config.toml
n_layer = 15
d_model = 448
n_head = 5
n_kv_head = 1
head_dim = 64
d_mlp = 1024
vocab_size = 19874
activation = "swiglu"
norm = "rmsnorm"
norm_place = "pre"
norm_eps = 1e-05
positions = "rope"
rope_base = 1000000.0
rope_fraction = 1.0
qk_norm = true
attn_scale = 0.125
bias = "none"
tie_embeddings = false
parallel_block = false
init = "uniform"
init_std_qkv = 0.0192
init_std_o = 0.0
init_std_up = 0.0192
init_std_down = 0.0
optimizer = "adam_atan2"
lr = 0.000787
lr_mult_qkv = 0.5
beta1 = 0.9
beta2 = 0.99
lr_head = 0.00594
grad_clip = 2.0
warmup_steps = 404
schedule = "wsd"
decay_fraction = 0.468
decay_shape = "linear"
final_lr_fraction = 0.0
batch_tokens = [32768, 65536]
seq_len = 1024
doc_mask = true
train_tokens = 701300000
steps = 14340
dataset = "wikipedia_en"
Each number is 500 + 40 x the weight over its row's rms, rounded and kept within 0 to 999. Layers, rows and columns count from 0. Numbers have three digits each. The size before them is the row's rms in percent of the matrix's.

# layer 3 MLP up, 1024x448, rms 0.0496, rows 283-297, columns 0-63
050:472538498420484468500525413456527525501526476470472545469526522504482501524486502462517508450476433471559505454557545483494492496494497517465533494611505508550477475468458485467456540545545517
040:557459530499510408495476477485452442453538523522544515467461497416475488483516544529474548541519591515447472549558511485514551433488457469555432584542531529468440525434498499504514573514529460
125:508412490458459488541456549518522538524472575508447479463415423537541471544504529496549463464514551507538592545455549477484447436545560516461518502553596414515518561506481461468458515443423473
042:474510514485494502485523529523513457507560543431519536439521571558430494464471491503506494454519474527356522497492574454490478528506446479562498457379421503467496539457494499551467522495497476
102:450577514475558460561527528466533518443467546619558513458488535568536507503497555521495490417527478503515559449522494535502497437408457510518437497487501483537497561484468492466533499473410467
039:542557474486458473446489452374481492533563464508508520429450454503449507501499610443510468528461468508549534522463521486535485518429472481505511548464517487528532471571472524548572557574537572
039:470528465446448463473510459462571484530507488515545577478485499517482569505514527497475454460455489481508542548480489542561476552492461467563508469708550504527505466485520512498496512507450475
101:538519481457596549584459508510494484543528456572528518537530502507460526544438474520485463476475535514561556461502526545514453518448462531465451552542529507505519493517492457564570487509540507
052:431417505547545478467402456415507476542562554470546508506548576456446483508521512535532481460508556500452542454567520478479504457516458495463540564483512484573484484496519534539544484509456519
147:458530535561564517512543496483503539463563552547534514521558544436539516521477493513459560567454509578472491453496485616494468530531465492489500455497552536471535510542460529545455461480491555
109:515486570504491514482557544483488560485476540496515527501477483476473516519475533485464497496551511459567447445521462522498504527586572509483417422479462571521498446546528517532491493507534511
067:490476556512509438441513552462523449465456483518466444528532547510460467484464491507503484495432497524522484564488423501490478530500429482410473521593474549482457540490539469440459464471449522
103:508532426451415438510525523477522505472488456549490510474489468525486562491550501536480512479494490527494515458424521487499471545476519557523487539531505499497469563537512396535506529471573461
136:549473472444559477514476455471526471472496578542505485493487461551455532578479486571546566417522504537511584563483507556527572492431467569504484526482470448526477547491556507443484485435416523
050:509506483518520481399525510495445482492518514534556529486453455448517462438551525463504510452511441526502542509500435496501491500520548525503461515496488546502496450553543541485504470539411430
# layer 3 MLP down (transposed), 1024x448, rms 0.049, rows 283-296, columns 0-63
049:556501507581528429425561433505542491540569457533502481465534535435458487437495530570440565447458528458513550459515521544535512542474508456538530461496475489476482494538439484493514423481456552
039:544472521575479511518502508483533489523547419454453513546492483565450538435514516521495524442521468495443533469538493522556611457415544535557547456529566568535529466483466496528485474460508496
118:506454483504485483444480524500556519547461561523550512474494446470544462489545592523483454495481544544536502515519495517480489402435479481491482503475543447597455511538496475499533504468490472
041:530487533503482522507517469506446526439512484553434450460549546577489478512457494472444380514524427517512486472471503460487492555553511498518453454521440490485504540465530484543449542492533570
105:440496536502546499618504539460538552479482514569539507497494551571533503528446562519524510431542502499558574452528502574470497475411460510508438464477523506452480489505494492454533521493454513
038:509529502439493519507521517529501461478523516567483508520586462510494443520502525511515466442490473437434482491526516489474560512430536506490504457467555484422572566537535558530507528463488465
037:412517501577560508514521535459521505452560517502521534525545555549422500464466534553528459526415492530450496546458524520503539556567456479532461478493493543544489455460550564532545486504520518
103:445481441504451513486486460521578536477506444469478553511477556477562455500588548506533517432503494497523517517521563458532517450497480459496551473439512557513517480497466583507535534539436405
055:526520502584327499486441514478524592497530555431484446531547530440581473470501559542553501492469492512515482414485447533474452469496499519522467555530471521524475440501552501498501492519481490
125:453480465464540463482549520536488434465504469561519511497453455467529505519492502536492481577512578509486537515414529501504583551472517553492504434450477528501497530524491533506493508494486507
111:443536534454541548494527473498499495575487517552486484499548515528514439511470465461493540491541507515537558531574552621493477514455465473466534413477517496470421473481426516453445494440503505
065:510474497518483532442496484483556422442485511559486516521515499491507521508460500483485470420431521523524490520460454452511526507511431486458501531496488565471469511517443534498502554453490565
105:520597508502519461483543517501471520431517449495446476495531523503476521510532553499570478537466544434450447477541527502454463472439462442542544562473498497483504483476456474588486518554504446
143:534485456443554472497495453471497490478494588582505483453469469547476529594503530564525538428519477535533581523492535549550572519427505511490500490483497430515460570496517502425465505424444513
# layer 3 MLP gate, 1024x448, rms 0.0496, rows 284-297, columns 0-63
040:537511464498529412520534504497491490547524595425518506480487529529502494532505522462492497497471464480479523495499490473475544512441475466582525505522498527500426448516569509501550543528493434
122:520530533562515480500508451466514490525512478497537445524528480495470478518535540537583510474487442534487478492507481490508504494478387506481467440521475447567488504500415486557629465516512565
044:483488456527452437483542541482558446523502485542519512507536460490506522502536464526458481492500504462543526530490524481519510533456447516536504488466518561492495539493473497474512449430539431
100:533481417479491476508458506566471513508575512546534492488450546508505467520521498503534484489463468463530523481484520443469532559521425494522474518486536426597579546431498527447561541532498439
038:551483450539536485457496545449544440497488492509468499436493544435543481518509486484466445513550560498443534531523495474576495511560491477508483531469548514586465503509494494489500495447492487
037:456491502486551481489464569525458510536526440506530527525543478530475449541479481524457502516501500485455494517556553516529558470489508456511470516461542513517553463496459495487560524462430496
102:443447508500515468624417510525475517517490497475457470496530541586459529527465419572486522528472542448522524427468520489490485474500568524436489578556488503475484589473516383512485500536545587
059:492516491471509463464501475416503484511475443500524457466495523577495461505503525517485478508534384512538558510482575469446484461558505543452567455506431433474505496446454543518539519451523464
120:526519535545465565535465447462465582531498568472481487475513556493511491459488516493504537485482420473494462482579462508482458444539500485546505525476508493497529455435465496487488498511559462
116:536466466554476480484495513477485517444512483464488499508479489440483526508530521535492478498493483464540442474475450455493534499586558507498427504480492503515565478517547518543539486558514486
064:492527502459474491645525507496488478546431441447488498484536518567508441487501459465564473503510501502450548535554510448425479534453482587515441515515501487409510508488531531511499480507570473
108:512556491506513433484499476505431496487537521526436425464487575528481492506502540458535507479482519418444430500522458497461553438478394390522533519435483463478514451512437522534505531455466445
122:540507451487444530506483472475479446548471498467466410497521431454514463545510455499534438418513521491509516545520509451477527487518507536518513556513498535594573420465525516457552490499428523
053:501503521433515419569555480506496466505528434493484534457393493579478526455477496491569489456451501533508529479452406496484469490444470478590499542464583514537524471508484499483466503514480451